python train.py --n_layer=9 --d_model=512 --n_head=8 --n_kv_head=2 --head_dim=64 --d_mlp=1344 --vocab_size=32768 --activation="swiglu" --norm="rmsnorm" --norm_place="pre" --norm_eps=1e-06 --positions="rope" --rope_base=10000.0 --rope_fraction=1.0 --qk_norm=false --attn_scale=0.125 --bias="none" --tie_embeddings=true --parallel_block=false --init="normal" --init_std_qkv=0.0144 --init_std_o=0.00339 --init_std_up=0.0144 --init_std_down=0.00339 --optimizer="soap_variant" --lr=0.004 --beta1=0.95 --beta2=0.98 --weight_decay=0.031 --lr_head=0.00522 --grad_clip=1.0 --warmup_steps=200 --schedule="wsd" --decay_fraction=0.595 --decay_shape="linear" --final_lr_fraction=0.0 --batch_tokens=[131072, 262144, 393216] --seq_len=1024 --doc_mask=true --z_loss=1e-05 --train_tokens=1401000000 --steps=5511 --dataset="wikipedia_en"
Each number is 50 + 10 x the weight over the matrix's rms, rounded and kept within 0 to 99. Layers, rows and columns count from 0.

# gate: layer 4 MLP gate, 1344x512, rms 0.182, rows 14-80, columns 192-223
# up: layer 4 MLP up, 1344x512, rms 0.188, rows 14-80, columns 192-223
# down: layer 4 MLP down (transposed), 1344x512, rms 0.182, rows 14-79, columns 192-223
gate14:47 55 40 50 41 42 40 50 34 45 44 48 39 33 54 42 33 51 59 49 62 46 51 44 45 46 56 53 59 47 59 62
up14:51 54 44 39 61 36 47 54 48 14 50 35 54 60 43 48 52 45 63 64 28 63 70 54 43 50 51 62 54 36 52 50
down14:46 39 33 54 48 70 42 48 47 45 60 40 38 43 45 51 24 56 78 26 48 53 37 56 55 50 50 52 53 50 40 52
gate15:67 25 54 47 42 57 67 75 52 60 47 44 57 62 54 50 48 49 35 47 57 40 59 64 49 43 51 55 57 76 38 43
up15:52 72 37 62 50 51 47 44 61 47 40 31 48 36 51 27 47 39 44 38 56 58 35 51 56 51 42 56 73 46 39 50
down15:56 53 48 42 51 42 54 47 51 46 39 55 37 57 47 62 60 28 34 45 63 50 64 61 46 70 50 51 54 42 56 58
gate16:62 53 46 34 60 53 54 44 49 65 57 41 57 59 71 51 45 54 54 33 55 43 50 55 46 44 39 45 62 55 62 64
up16:54 48 58 32 62 38 37 40 53 61 53 52 52 66 61 59 47 42 34 62 45 48 32 49 55 55 49 60 42 53 53 54
down16:44 40 37 52 37 49 56 59 36 34 48 34 40 54 41 49 51 44 47 51 50 50 36 50 53 48 53 57 46 55 60 55
gate17:56 67 52 49 41 40 39 47 38 54 50 50 35 45 46 42 57 42 63 44 63 77 50 68 40 51 49 26 63 59 38 50
up17:50 45 64 44 42 46 56 61 53 56 61 50 50 73 34 39 60 38 44 59 59 54 38 35 56 48 70 58 37 37 62 33
down17:42 53 48 45 46 45 40 54 24 60 60 45 52 49 47 57 51 68 53 59 55 50 47 45 52 60 60 47 32 44 37 22
gate18:65 38 43 47 57 32 57 68 55 50 51 58 68 41 57 61 50 43 44 50 45 57 38 49 37 53 64 48 49 61 44 66
up18:42 51 64 43 48 46 49 33 45 31 48 53 63 36 30 65 51 63 43 41 62 56 65 48 51 62 42 39 55 49 43 50
down18:30 61 52 54 77 47 51 51 60 68 51 46 28 38 50 42 44 56 56 38 61 48 52 41 59 38 46 73 59 71 55 60
gate19:46 58 44 42 43 49 38 60 58 48 47 64 53 66 40 50 61 65 33 45 67 56 43 30 48 61 61 58 45 64 61 60
up19:53 48 64 71 46 58 37 54 38 67 41 35 49 47 51 43 44 42 42 51 48 68 13 40 63 60 41 50 54 47 56 71
down19:73 49 60 59 46 62 57 52 59 53 37 50 59 43 48 47 48 48 56 72 47 50 34 52 46 54 43 34 53 37 43 55
gate20:66 52 42 51 67 70 59 56 30 43 39 57 34 44 53 38 45 51 47 38 71 51 56 59 56 50 42 58 60 52 52 46
up20:36 56 41 59 50 47 27 54 42 45 52 50 68 44 49 38 41 41 40 74 46 50 63 41 31 70 49 76 49 66 41 53
down20:50 46 37 59 46 68 47 52 63 67 47 36 68 48 50 35 44 65 57 56 39 78 56 75 50 52 58 38 25 45 34 59
gate21:40 46 66 61 49 49 53 48 46 57 50 31 50 49 46 45 42 62 36 51 73 44 39 63 57 55 61 55 57 51 44 61
up21:37 53 61 35 35 51 35 62 65 47 51 40 61 57 40 48 47 51 46 43 59 47 39 62 51 60 70 49 34 46 47 55
down21:48 60 73 43 46 45 50 60 61 20 42 34 47 51 45 47 53 58 54 58 67 42 54 63 54 64 54 43 52 37 59 48
gate22:45 51 53 42 51 50 39 39 54 31 48 53 41 42 54 40 62 49 59 52 34 45 54 67 48 48 45 48 53 41 39 37
up22:38 52 44 63 65 46 48 66 52 37 60 51 54 43 47 63 49 59 70 43 56 54 41 62 38 56 42 41 51 45 57 58
down22:28 47 40 57 57 41 60 46 51 56 50 58 47 50 42 51 32 60 50 65 58 37 53 51 46 56 33 47 42 60 54 49
gate23:57 47 58 57 49 40 67 61 57 53 59 24 46 37 41 36 72 55 59 55 46 40 51 58 35 50 64 34 51 55 66 57
up23:45 46 52 60 46 41 61 41 36 48 40 49 52 66 51 43 55 72 53 55 44 46 42 63 45 48 50 45 52 61 56 41
down23:53 55 62 61 29 63 51 52 57 62 53 39 50 44 50 48 52 49 56 53 44 50 51 48 45 51 61 60 44 42 59 51
gate24:53 54 49 54 54 56 53 57 47 69 30 63 57 40 45 34 50 44 53 56 62 61 50 63 34 58 51 53 41 48 51 54
up24:47 62 44 49 38 54 36 46 29 35 61 60 49 50 74 50 57 39 42 47 39 51 52 54 59 49 38 62 48 48 46 50
down24:46 54 36 48 55 51 51 49 58 46 56 50 65 66 37 51 41 57 46 55 33 59 65 45 40 57 53 53 53 58 62 25
gate25:56 52 62 53 46 34 39 52 70 44 28 45 44 47 68 62 40 53 53 48 55 70 52 49 43 47 54 41 45 44 51 59
up25:57 46 55 50 50 31 66 48 62 48 53 45 53 68 51 59 38 40 42 46 44 45 52 45 60 55 55 54 30 35 40 63
down25:55 52 55 47 60 58 43 40 43 71 58 65 50 34 58 53 44 60 63 47 34 61 53 48 49 76 52 31 56 47 46 56
gate26:49 49 58 51 43 24 57 41 49 49 42 40 47 54 49 38 60 46 33 36 60 48 65 54 51 41 77 54 52 43 39 50
up26:46 66 45 38 52 43 53 72 46 56 47 68 56 39 53 48 48 53 56 49 64 43 28 38 53 39 52 46 39 41 49 60
down26:42 46 52 45 52 65 44 63 54 57 58 37 56 41 51 54 51 41 26 39 50 27 34 44 49 47 52 48 51 53 54 49
gate27:54 47 47 49 63 54 37 58 42 55 38 25 54 59 58 47 50 52 43 34 55 58 48 49 49 72 41 40 46 62 20 48
up27:64 54 56 52 53 54 53 56 55 67 67 72 35 52 45 63 49 55 51 39 56 35 34 56 56 56 45 54 60 43 50 45
down27:55 55 64 44 64 53 56 48 40 38 57 48 40 50 57 70 52 44 64 31 53 46 42 39 51 48 48 58 55 54 54 44
gate28:35 63 55 42 61 51 39 60 47 58 45 28 52 41 47 41 48 58 33 53 44 48 53 43 50 48 35 53 41 52 57 45
up28:44 51 51 44 40 42 64 54 41 57 54 58 41 51 54 45 54 57 55 35 47 52 53 48 54 36 49 48 27 45 56 55
down28:45 57 58 60 42 61 41 57 64 47 50 51 31 43 29 38 58 53 51 48 49 56 49 44 63 50 43 59 42 49 49 47
gate29:56 53 29 51 68 48 58 62 56 47 52 40 36 53 50 45 30 68 52 53 48 60 60 43 36 27 64 67 37 69 53 50
up29:56 53 39 41 44 28 25 51 62 49 48 57 44 62 45 68 47 42 37 48 41 35 40 48 32 46 56 41 57 59 54 39
down29:50 43 39 63 45 47 56 61 57 48 37 63 44 73 45 44 47 60 58 41 51 64 63 54 48 48 41 40 53 37 59 50
gate30:50 74 55 55 38 47 41 49 57 59 47 34 66 62 50 71 54 65 28 58 62 42 54 52 30 63 42 61 66 62 41 50
up30:54 37 41 37 39 45 50 62 42 47 49 43 47 58 53 27 49 56 65 37 44 48 45 40 61 50 50 53 45 32 66 56
down30:62 39 49 47 50 61 62 62 53 55 46 48 37 42 68 42 42 56 66 57 39 63 51 46 56 27 45 47 52 45 55 48
gate31:44 57 61 50 50 54 49 54 60 60 33 44 49 40 41 43 55 60 42 57 53 60 48 61 64 45 52 49 54 43 57 55
up31:43 71 62 66 52 50 59 56 41 53 65 53 62 41 44 46 63 63 52 62 63 50 49 43 50 44 46 75 58 42 47 64
down31:58 54 42 51 41 45 50 69 53 63 51 50 44 46 46 59 61 53 45 69 65 58 33 38 48 41 59 48 39 30 55 60
gate32:41 51 61 54 35 54 60 52 24 64 66 57 56 59 50 49 45 51 63 40 61 56 62 39 38 65 60 37 40 31 43 60
up32:58 47 35 49 62 48 39 33 41 48 42 39 40 43 63 40 54 68 25 53 50 43 42 63 44 33 50 62 49 62 54 44
down32:48 43 56 41 52 59 43 47 47 55 44 47 58 59 50 50 58 46 47 48 63 33 42 64 69 34 58 36 57 48 52 54
gate33:50 39 52 34 47 50 38 33 53 48 58 50 47 38 51 34 38 45 52 42 69 36 41 50 49 50 49 22 52 48 48 57
up33:48 50 39 52 43 69 24 68 65 42 44 50 60 70 39 57 42 71 43 52 53 57 49 46 59 46 54 40 53 54 42 38
down33:53 54 50 39 63 50 47 36 40 74 49 37 47 45 31 63 75 46 48 59 42 42 49 54 26 32 50 44 56 49 45 58
gate34:55 54 48 58 66 70 60 47 22 51 44 53 51 33 63 60 51 61 56 77 46 13 59 30 50 66 59 57 66 85 66 50
up34:35 50 53 34 44 48 36 46 62 53 36 23 67 54 77 34 50 56 57 27 38 41 36 45 57 54 49 53 52 41 48 62
down34:47 68 30 53 45 45 44 37 65 52 66 43 32 47 60 46 56 50 42 46 61 50 74 64 55 49 36 37 63 65 57 64
gate35:36 65 64 53 53 40 70 58 50 45 63 78 47 45 58 53 34 58 51 74 48 50 45 53 54 48 54 40 42 49 48 54
up35:39 58 44 62 52 44 45 41 52 36 51 44 43 68 75 59 66 60 63 44 49 44 57 56 50 50 48 52 41 55 46 68
down35:54 64 50 53 51 38 39 53 51 42 71 43 49 45 56 56 59 50 58 41 40 32 47 32 60 49 49 56 27 49 63 62
gate36:30 59 51 62 53 50 62 65 54 31 41 56 57 47 43 52 55 64 41 52 51 52 62 55 33 52 43 60 48 37 54 50
up36:57 44 55 50 43 52 54 44 56 47 54 61 68 51 65 48 59 53 56 39 60 39 48 36 55 48 34 44 49 54 60 39
down36:52 49 60 54 54 46 51 44 44 68 44 45 42 55 55 59 41 66 40 58 54 52 58 61 46 55 57 57 45 35 31 54
gate37:49 56 44 51 39 54 53 52 43 51 60 45 56 56 49 61 42 50 60 55 60 50 54 48 67 61 43 43 60 67 40 48
up37:51 49 48 43 36 61 58 44 47 46 63 53 48 57 63 46 58 45 45 43 45 49 40 48 36 42 50 54 59 60 48 38
down37:69 54 64 39 42 43 51 51 65 38 59 44 41 55 42 31 56 68 46 50 35 56 51 58 62 75 37 44 45 62 49 55
gate38:52 52 50 63 55 52 49 52 59 37 39 58 35 59 51 43 32 53 64 58 48 51 44 51 52 43 57 34 42 53 47 50
up38:49 50 45 45 62 48 53 54 68 48 60 46 53 61 36 46 45 36 44 29 58 48 45 35 57 52 51 44 42 58 60 53
down38:37 52 42 46 57 52 62 65 53 63 48 54 38 52 57 51 51 46 41 33 56 52 57 37 38 53 42 47 47 61 70 52
gate39:27 26 67 36 48 52 63 54 65 49 52 38 48 61 54 44 57 55 44 53 66 39 49 48 60 63 44 42 62 61 48 65
up39:71 53 52 56 40 46 50 33 45 54 51 57 59 60 54 46 57 66 52 34 47 46 58 54 35 58 38 52 42 49 62 60
down39:31 43 45 35 48 44 58 68 31 49 66 52 51 47 50 45 54 29 46 47 48 47 52 58 61 29 38 54 56 47 49 39
gate40:43 61 50 46 27 51 44 54 45 47 47 57 42 43 71 63 33 44 53 51 46 73 56 42 43 54 50 50 68 47 55 66
up40:35 53 38 59 25 65 43 29 52 40 34 44 63 50 62 52 49 46 43 52 43 49 57 52 58 57 57 49 61 47 27 44
down40:72 55 45 38 60 47 45 59 55 40 53 54 42 38 44 62 43 60 54 40 53 72 60 43 52 44 60 53 48 59 41 48
gate41:39 48 52 53 50 62 46 56 53 68 28 35 47 41 47 47 63 59 53 64 44 69 44 47 57 46 46 36 54 60 56 41
up41:53 47 52 30 43 71 42 50 32 48 49 49 57 55 40 56 57 51 32 45 49 43 46 59 63 55 57 41 42 61 46 43
down41:63 41 60 58 47 34 60 50 44 67 48 41 59 50 63 63 52 41 34 50 49 40 41 57 49 51 37 51 44 48 50 34
gate42:40 26 57 53 38 40 59 34 51 70 59 55 57 54 69 45 48 44 54 36 38 48 69 51 44 44 33 55 45 53 44 54
up42:64 85 47 51 74 46 28 57 61 53 63 50 42 58 58 64 42 41 28 55 53 50 54 32 49 48 43 55 40 62 34 52
down42:65 67 50 50 57 55 44 52 59 25 51 35 61 52 52 68 54 50 60 59 64 44 48 48 71 43 44 56 71 61 63 41
gate43:48 60 54 64 54 72 34 52 29 48 45 54 38 43 48 48 52 69 52 55 43 54 57 27 59 51 65 61 49 50 44 47
up43:46 41 50 48 47 53 56 40 59 54 60 58 72 54 51 51 47 54 42 72 42 63 37 52 37 37 42 48 75 45 47 68
down43:42 50 48 42 52 30 36 38 54 53 67 60 42 49 56 60 65 51 50 46 30 61 51 45 58 40 41 53 46 42 48 45
gate44:52 60 28 52 53 66 34 57 55 70 56 45 61 43 54 64 51 45 41 58 54 62 51 54 48 48 43 52 50 43 53 64
up44:45 43 72 56 48 38 37 42 51 40 43 63 37 56 42 37 57 50 46 47 49 59 39 62 47 29 44 45 24 50 73 53
down44:48 61 44 63 59 29 46 46 63 70 43 44 43 44 50 52 53 55 55 50 51 55 44 58 61 23 39 58 60 59 43 53
gate45:46 51 72 53 38 46 47 56 55 45 55 49 69 48 63 53 56 48 50 59 53 59 62 37 42 53 44 34 48 34 44 60
up45:48 65 44 50 35 45 50 51 58 53 47 59 39 61 45 49 36 46 45 55 49 49 77 52 32 44 51 59 48 58 38 50
down45:49 66 60 33 47 62 54 40 59 35 53 37 55 43 44 56 62 59 57 38 39 61 27 54 60 45 58 51 43 38 53 61
gate46:40 68 41 42 45 61 42 63 70 48 32 50 41 36 46 60 49 44 48 57 61 50 48 49 57 69 44 44 54 29 34 55
up46:40 46 45 42 60 71 45 67 53 63 61 53 62 65 41 55 51 34 55 42 49 44 46 46 54 28 43 63 40 61 54 40
down46:53 40 39 47 42 37 58 54 37 31 51 40 35 25 66 46 43 47 42 48 42 40 70 38 50 36 29 49 22 41 68 48
gate47:38 56 49 60 31 51 52 39 42 63 64 66 66 53 41 57 38 39 58 38 57 45 65 62 57 40 36 56 51 39 43 51
up47:53 43 43 45 49 46 26 71 55 46 38 42 45 35 55 58 33 58 38 45 46 52 48 50 57 54 65 25 70 57 54 35
down47:40 43 56 50 67 49 55 71 57 47 38 45 56 49 53 35 46 42 69 50 48 55 51 38 38 62 66 50 53 66 37 71
gate48:33 54 46 45 48 60 38 49 47 56 48 37 63 45 54 70 58 35 47 33 62 65 46 38 47 42 40 31 47 47 52 68
up48:55 45 47 52 52 32 51 49 58 41 68 44 48 44 40 64 65 57 36 46 49 52 31 63 59 58 49 55 55 64 53 35
down48:49 43 46 49 55 29 53 51 57 42 50 50 35 45 33 53 62 54 47 48 34 73 56 64 56 45 64 69 50 42 59 31
gate49:47 54 51 49 63 64 67 24 57 50 49 61 62 54 42 68 49 71 48 59 57 56 54 44 49 51 48 58 34 71 60 60
up49:62 55 58 45 60 53 49 29 63 53 56 44 53 70 42 53 42 46 43 35 35 62 48 61 45 54 47 39 48 52 52 40
down49:55 47 30 53 52 44 38 45 51 29 32 55 49 43 43 66 51 58 35 67 50 41 49 57 42 50 45 54 37 59 54 63
gate50:51 55 43 45 44 46 52 44 37 63 30 56 67 64 55 29 54 53 38 58 48 43 48 45 56 45 47 61 57 51 55 43
up50:55 34 36 53 70 37 50 56 39 51 52 47 54 58 48 73 73 56 45 49 43 53 56 43 34 62 65 40 65 46 40 57
down50:60 31 43 59 29 36 39 50 29 60 54 37 34 67 37 47 59 52 44 43 63 47 57 63 33 36 56 60 51 51 33 43
gate51:55 49 44 47 55 47 54 34 54 51 35 42 47 42 69 52 54 66 50 53 68 55 65 58 49 50 48 59 65 61 64 46
up51:38 46 46 48 59 36 60 48 60 48 52 73 53 35 53 31 44 53 66 53 48 47 36 53 48 62 59 49 61 60 36 49
down51:39 41 44 54 38 40 29 62 55 43 41 43 52 41 49 44 62 51 42 54 34 53 42 40 65 45 62 43 48 51 37 52
gate52:54 53 51 48 52 38 49 65 49 55 47 37 47 55 55 42 38 48 35 39 46 50 54 63 46 59 39 45 49 77 57 55
up52:62 45 60 50 47 61 62 67 64 67 55 52 46 57 38 45 35 42 37 51 72 49 72 59 50 42 74 56 50 52 56 37
down52:61 51 38 54 49 50 53 51 38 53 51 57 43 57 43 63 47 52 67 25 63 61 67 67 59 48 47 54 56 37 51 43
gate53:51 45 49 48 49 45 38 59 45 49 72 50 45 40 57 59 45 60 55 57 55 51 45 51 70 44 48 49 59 62 54 55
up53:54 40 52 52 42 62 50 61 56 50 60 53 53 40 55 56 52 42 64 53 40 62 41 56 45 39 37 43 44 48 55 51
down53:51 52 34 50 50 40 55 67 63 45 56 53 47 60 53 52 41 55 56 53 55 60 68 64 70 57 62 52 42 48 41 51
gate54:62 62 51 41 50 54 43 56 45 64 36 48 53 60 48 49 59 47 46 47 49 64 54 45 65 53 52 47 28 56 44 44
up54:35 31 65 58 46 45 40 61 49 48 60 57 59 32 51 46 61 50 56 54 62 49 31 65 60 42 48 47 62 45 44 44
down54:43 51 54 45 36 29 60 45 58 52 25 67 60 33 44 41 50 68 52 40 48 36 57 55 47 36 53 50 36 62 55 56
gate55:77 50 63 56 44 47 50 56 37 57 39 41 42 69 42 49 42 62 55 51 54 42 46 55 59 53 34 56 41 55 43 56
up55:16 35 38 38 48 43 72 68 60 48 47 35 47 21 57 28 53 56 41 39 62 32 57 49 61 54 60 37 37 46 65 57
down55:41 56 62 49 56 51 49 54 45 47 64 58 51 45 47 53 48 36 51 45 47 45 69 48 32 42 30 37 50 58 48 65
gate56:73 78 63 50 52 56 64 45 49 54 46 44 37 35 66 55 41 61 47 41 29 53 49 48 35 49 44 72 55 49 35 55
up56:64 46 50 54 58 69 45 44 51 57 44 42 44 30 39 52 43 40 47 43 54 49 36 65 49 43 35 67 59 49 29 48
down56:54 70 55 49 58 55 54 66 48 59 37 53 50 44 36 48 50 75 63 60 43 43 45 36 49 52 51 40 56 42 62 51
gate57:59 45 54 50 45 49 48 54 34 42 48 65 49 67 45 31 49 60 43 83 51 60 48 56 74 58 51 67 53 51 57 51
up57:43 39 60 54 50 50 48 54 40 41 55 44 45 40 39 62 30 60 63 50 59 50 62 38 32 48 58 75 62 53 56 60
down57:59 56 46 50 55 63 46 38 74 39 51 53 43 45 64 40 45 62 62 60 25 65 50 45 58 50 38 61 53 54 48 62
gate58:70 45 53 43 43 50 43 56 36 64 48 33 49 43 48 49 69 57 54 51 42 47 47 52 49 47 55 52 62 41 50 41
up58:63 64 49 57 45 38 51 40 52 63 31 58 53 43 42 41 56 48 47 45 42 57 33 41 39 21 53 57 60 37 52 54
down58:48 46 45 50 50 51 57 44 48 51 52 51 45 46 40 53 37 40 43 33 36 66 62 35 54 36 42 44 59 29 61 55
gate59:44 48 52 43 46 57 34 66 41 66 60 54 32 43 52 54 70 44 55 56 40 60 53 65 40 54 57 75 55 57 52 52
up59:48 49 61 50 40 53 52 41 47 58 43 42 58 39 43 38 61 61 90 43 57 51 49 36 48 65 43 34 45 44 53 36
down59:61 58 44 62 43 54 50 51 46 53 43 28 50 55 64 39 54 58 60 40 46 43 50 33 65 51 59 48 64 58 44 39
gate60:68 42 71 55 39 55 41 52 26 46 38 51 47 35 42 53 33 27 51 48 47 50 62 50 62 38 47 62 65 45 47 47
up60:55 43 62 57 53 29 39 33 57 38 63 40 54 38 41 53 44 62 65 36 47 61 48 57 54 47 58 42 68 42 62 55
down60:49 58 49 34 40 47 40 50 56 52 53 60 61 58 39 57 39 48 47 32 44 45 49 61 53 42 57 74 46 50 60 31
gate61:49 63 30 51 49 47 42 48 56 46 61 51 41 50 45 70 38 50 71 50 54 39 59 34 51 50 39 39 59 42 36 47
up61:37 49 34 50 38 39 50 55 66 59 57 49 55 45 49 53 60 56 41 61 45 43 51 45 35 46 40 36 55 56 46 51
down61:53 49 48 60 48 48 39 48 45 43 60 61 33 56 45 47 55 63 57 47 65 52 53 38 61 47 44 58 49 53 62 48
gate62:47 58 56 54 64 43 33 61 48 54 55 40 46 48 58 49 59 32 60 39 68 60 51 53 41 54 58 37 59 55 31 52
up62:50 51 52 54 52 56 40 55 60 52 34 58 51 44 62 39 62 36 65 43 46 60 45 58 47 59 46 46 53 54 42 50
down62:43 44 49 40 34 42 38 57 51 50 63 36 41 55 42 60 38 66 41 41 52 46 53 58 50 41 43 52 36 46 44 53
gate63:45 33 51 46 43 49 58 62 67 54 59 40 39 66 39 45 75 32 42 39 53 63 48 59 60 44 45 50 49 57 59 47
up63:42 68 44 51 55 40 57 39 42 50 43 60 57 48 50 50 53 57 63 36 49 52 51 61 40 51 50 46 43 75 49 31
down63:52 63 72 58 65 44 35 65 46 28 46 44 62 38 56 47 53 49 35 42 54 59 35 74 48 56 61 53 46 51 52 43
gate64:34 47 42 40 56 45 53 44 63 31 55 55 55 42 41 62 60 58 43 51 61 56 45 61 39 43 60 46 56 54 49 54
up64:48 57 28 45 41 47 46 49 54 45 46 54 50 74 64 49 57 60 54 40 41 45 72 60 34 61 59 68 47 54 63 38
down64:52 44 36 42 52 48 44 46 48 40 54 48 54 59 40 43 35 33 56 37 55 64 36 50 58 38 57 61 38 47 50 57
gate65:52 52 48 33 63 68 59 57 43 52 78 61 64 64 38 54 37 66 54 67 66 43 58 57 39 49 57 51 59 64 35 51
up65:52 34 43 62 73 42 40 47 67 55 40 49 47 64 58 56 51 49 43 44 64 45 51 44 50 64 58 56 47 58 56 54
down65:57 52 66 54 45 45 49 47 40 31 47 42 55 60 37 57 66 53 54 48 48 44 51 57 55 52 59 33 46 47 42 41
gate66:60 48 56 51 34 38 33 50 36 48 51 58 54 65 45 49 43 65 50 52 47 65 32 43 43 49 38 36 47 36 50 41
up66:57 39 82 47 46 43 60 55 49 52 36 53 54 51 42 46 65 47 30 37 67 70 55 53 55 51 66 53 50 45 54 63
down66:54 52 64 36 41 50 63 51 31 45 36 47 66 47 43 70 60 32 35 59 27 40 57 41 74 35 65 40 42 55 45 58
gate67:58 49 56 58 49 47 49 30 44 27 32 32 52 39 37 55 54 64 51 47 40 56 49 72 55 36 55 76 38 72 39 36
up67:46 37 57 25 45 57 42 51 35 72 48 61 51 50 49 52 71 39 62 38 51 37 33 52 35 37 52 54 43 37 42 62
down67:81 43 49 47 59 57 41 54 43 63 26 41 45 52 54 62 35 72 45 39 48 53 42 51 50 55 43 39 61 46 62 63
gate68:32 48 50 46 47 49 22 28 40 52 48 33 50 62 56 43 36 48 39 37 43 45 41 47 55 43 49 56 33 66 47 38
up68:55 35 53 38 64 56 42 55 32 49 55 41 35 55 46 25 64 70 66 57 38 53 52 64 48 49 37 55 27 46 49 49
down68:49 61 50 61 58 40 57 46 33 47 43 59 54 52 37 54 54 38 39 44 40 42 47 60 56 36 65 43 53 40 55 35
gate69:80 50 55 40 47 47 53 39 53 56 56 39 50 26 59 51 35 33 48 34 38 62 55 61 66 63 48 42 40 67 48 27
up69:67 58 72 60 61 34 52 32 49 53 33 62 41 34 26 62 62 52 52 40 45 55 66 42 46 38 42 50 48 53 38 43
down69:86 59 52 62 50 40 46 56 61 43 56 71 47 32 39 54 34 61 46 49 55 41 54 28 51 53 52 54 42 72 42 72
gate70:42 72 38 66 56 57 62 63 51 58 57 34 53 58 31 32 43 49 45 50 48 42 42 33 47 42 60 35 55 51 51 65
up70:43 43 64 47 49 51 32 49 65 40 35 69 47 58 47 57 50 43 67 59 57 43 58 62 52 44 49 51 51 56 62 55
down70:32 54 43 39 39 54 56 59 52 26 46 56 40 21 41 58 51 49 53 52 51 71 63 49 69 46 44 55 65 34 48 69
gate71:52 54 43 51 27 54 46 60 55 49 55 60 56 45 49 60 50 52 40 52 41 47 56 39 45 52 37 42 45 45 34 47
up71:45 57 49 34 75 34 46 50 49 55 48 47 41 45 56 30 34 66 49 63 42 48 40 47 50 58 48 46 53 63 59 56
down71:70 52 37 47 54 46 49 29 41 58 40 34 47 37 60 49 52 45 69 58 54 34 39 56 55 47 40 47 71 40 47 44
gate72:57 60 41 34 41 55 44 51 56 48 30 46 33 46 42 65 41 57 54 38 43 40 38 50 42 55 42 48 67 39 49 67
up72:40 45 30 46 52 53 44 51 46 56 37 60 49 64 41 51 47 32 52 51 44 43 55 53 46 42 64 40 53 42 41 43
down72:46 49 73 47 53 46 49 52 79 49 56 51 58 56 36 57 55 58 80 36 51 41 47 70 46 50 34 44 50 60 53 53
gate73:49 53 52 40 61 43 38 71 54 48 60 53 46 52 55 51 57 56 56 44 43 43 47 47 56 45 60 41 49 46 35 46
up73:44 48 44 61 62 56 46 74 52 67 48 39 53 39 47 55 49 53 26 43 34 64 62 60 45 50 49 42 41 35 53 38
down73:45 54 68 58 38 54 62 26 63 43 57 51 23 21 49 60 53 49 40 55 58 53 27 45 48 54 53 52 53 56 42 48
gate74:59 61 56 32 54 52 30 56 55 51 37 53 47 47 59 68 40 47 58 47 42 54 40 30 32 47 28 67 54 39 69 50
up74:60 58 51 52 52 42 47 60 49 56 39 50 54 35 64 63 61 47 43 55 57 59 52 53 53 51 36 46 61 58 46 53
down74:37 58 50 56 47 55 44 40 36 50 55 42 75 42 46 41 58 41 62 47 55 45 40 54 45 40 61 44 47 55 65 46
gate75:39 78 50 54 62 55 49 71 48 51 36 56 45 60 49 54 56 48 54 42 71 46 44 58 66 52 50 40 58 45 28 48
up75:49 55 50 62 36 51 50 37 54 51 55 37 47 38 63 50 54 46 34 57 67 39 32 56 44 47 59 49 40 40 48 59
down75:59 50 49 68 55 50 35 44 55 34 53 50 61 57 47 28 35 51 38 77 35 58 42 60 19 62 57 49 43 46 48 62
gate76:50 53 53 50 50 60 50 45 52 59 37 31 39 62 60 57 63 60 47 45 48 29 52 64 56 29 55 40 57 46 44 46
up76:64 51 51 49 49 49 44 61 64 53 40 75 44 42 47 44 49 43 55 49 31 79 56 49 47 54 47 52 37 55 63 60
down76:37 63 64 70 49 67 45 53 53 60 43 50 59 58 43 44 41 57 46 57 53 46 60 43 51 56 60 62 50 44 44 41
gate77:35 60 33 45 41 50 52 52 47 56 31 48 50 56 51 49 73 50 47 39 46 61 65 58 58 25 43 66 55 56 52 54
up77:57 48 32 73 61 53 45 59 39 55 44 34 43 50 64 61 59 33 42 64 65 37 47 51 49 54 56 48 48 46 57 50
down77:54 55 42 55 48 60 41 39 55 54 54 52 58 67 41 62 49 34 74 41 46 48 54 50 59 50 52 64 38 25 60 47
gate78:59 30 47 42 53 51 61 42 37 47 34 60 43 43 54 53 43 41 39 37 51 63 65 39 60 52 62 56 52 45 52 50
up78:52 63 53 40 53 63 54 34 45 45 36 48 43 60 54 52 58 54 56 39 57 54 69 41 69 50 60 54 55 47 47 50
down78:47 40 53 51 58 43 55 62 37 55 53 48 56 53 54 39 34 38 59 56 59 52 50 43 48 44 30 57 54 50 49 51
gate79:58 64 40 43 75 55 54 50 51 41 41 60 48 48 45 59 58 42 66 41 37 59 51 52 52 54 47 68 38 62 46 38
up79:41 57 40 40 65 72 61 68 53 37 47 48 50 55 34 49 48 52 48 60 52 43 44 57 63 46 44 41 54 54 49 55
down79:46 56 49 60 37 54 48 57 47 52 39 58 48 49 43 52 47 43 68 46 71 39 46 39 57 57 53 51 44 62 46 49
gate80:36 51 53 47 42 57 50 50 70 61 46 47 42 36 61 50 52 46 46 46 34 49 52 44 67 39 55 64 53 53 59 40
up80:44 49 55 57 45 62 42 66 36 58 67 57 42 56 53 45 50 58 50 35 53 64 40 45 55 48 17 47 52 61 48 62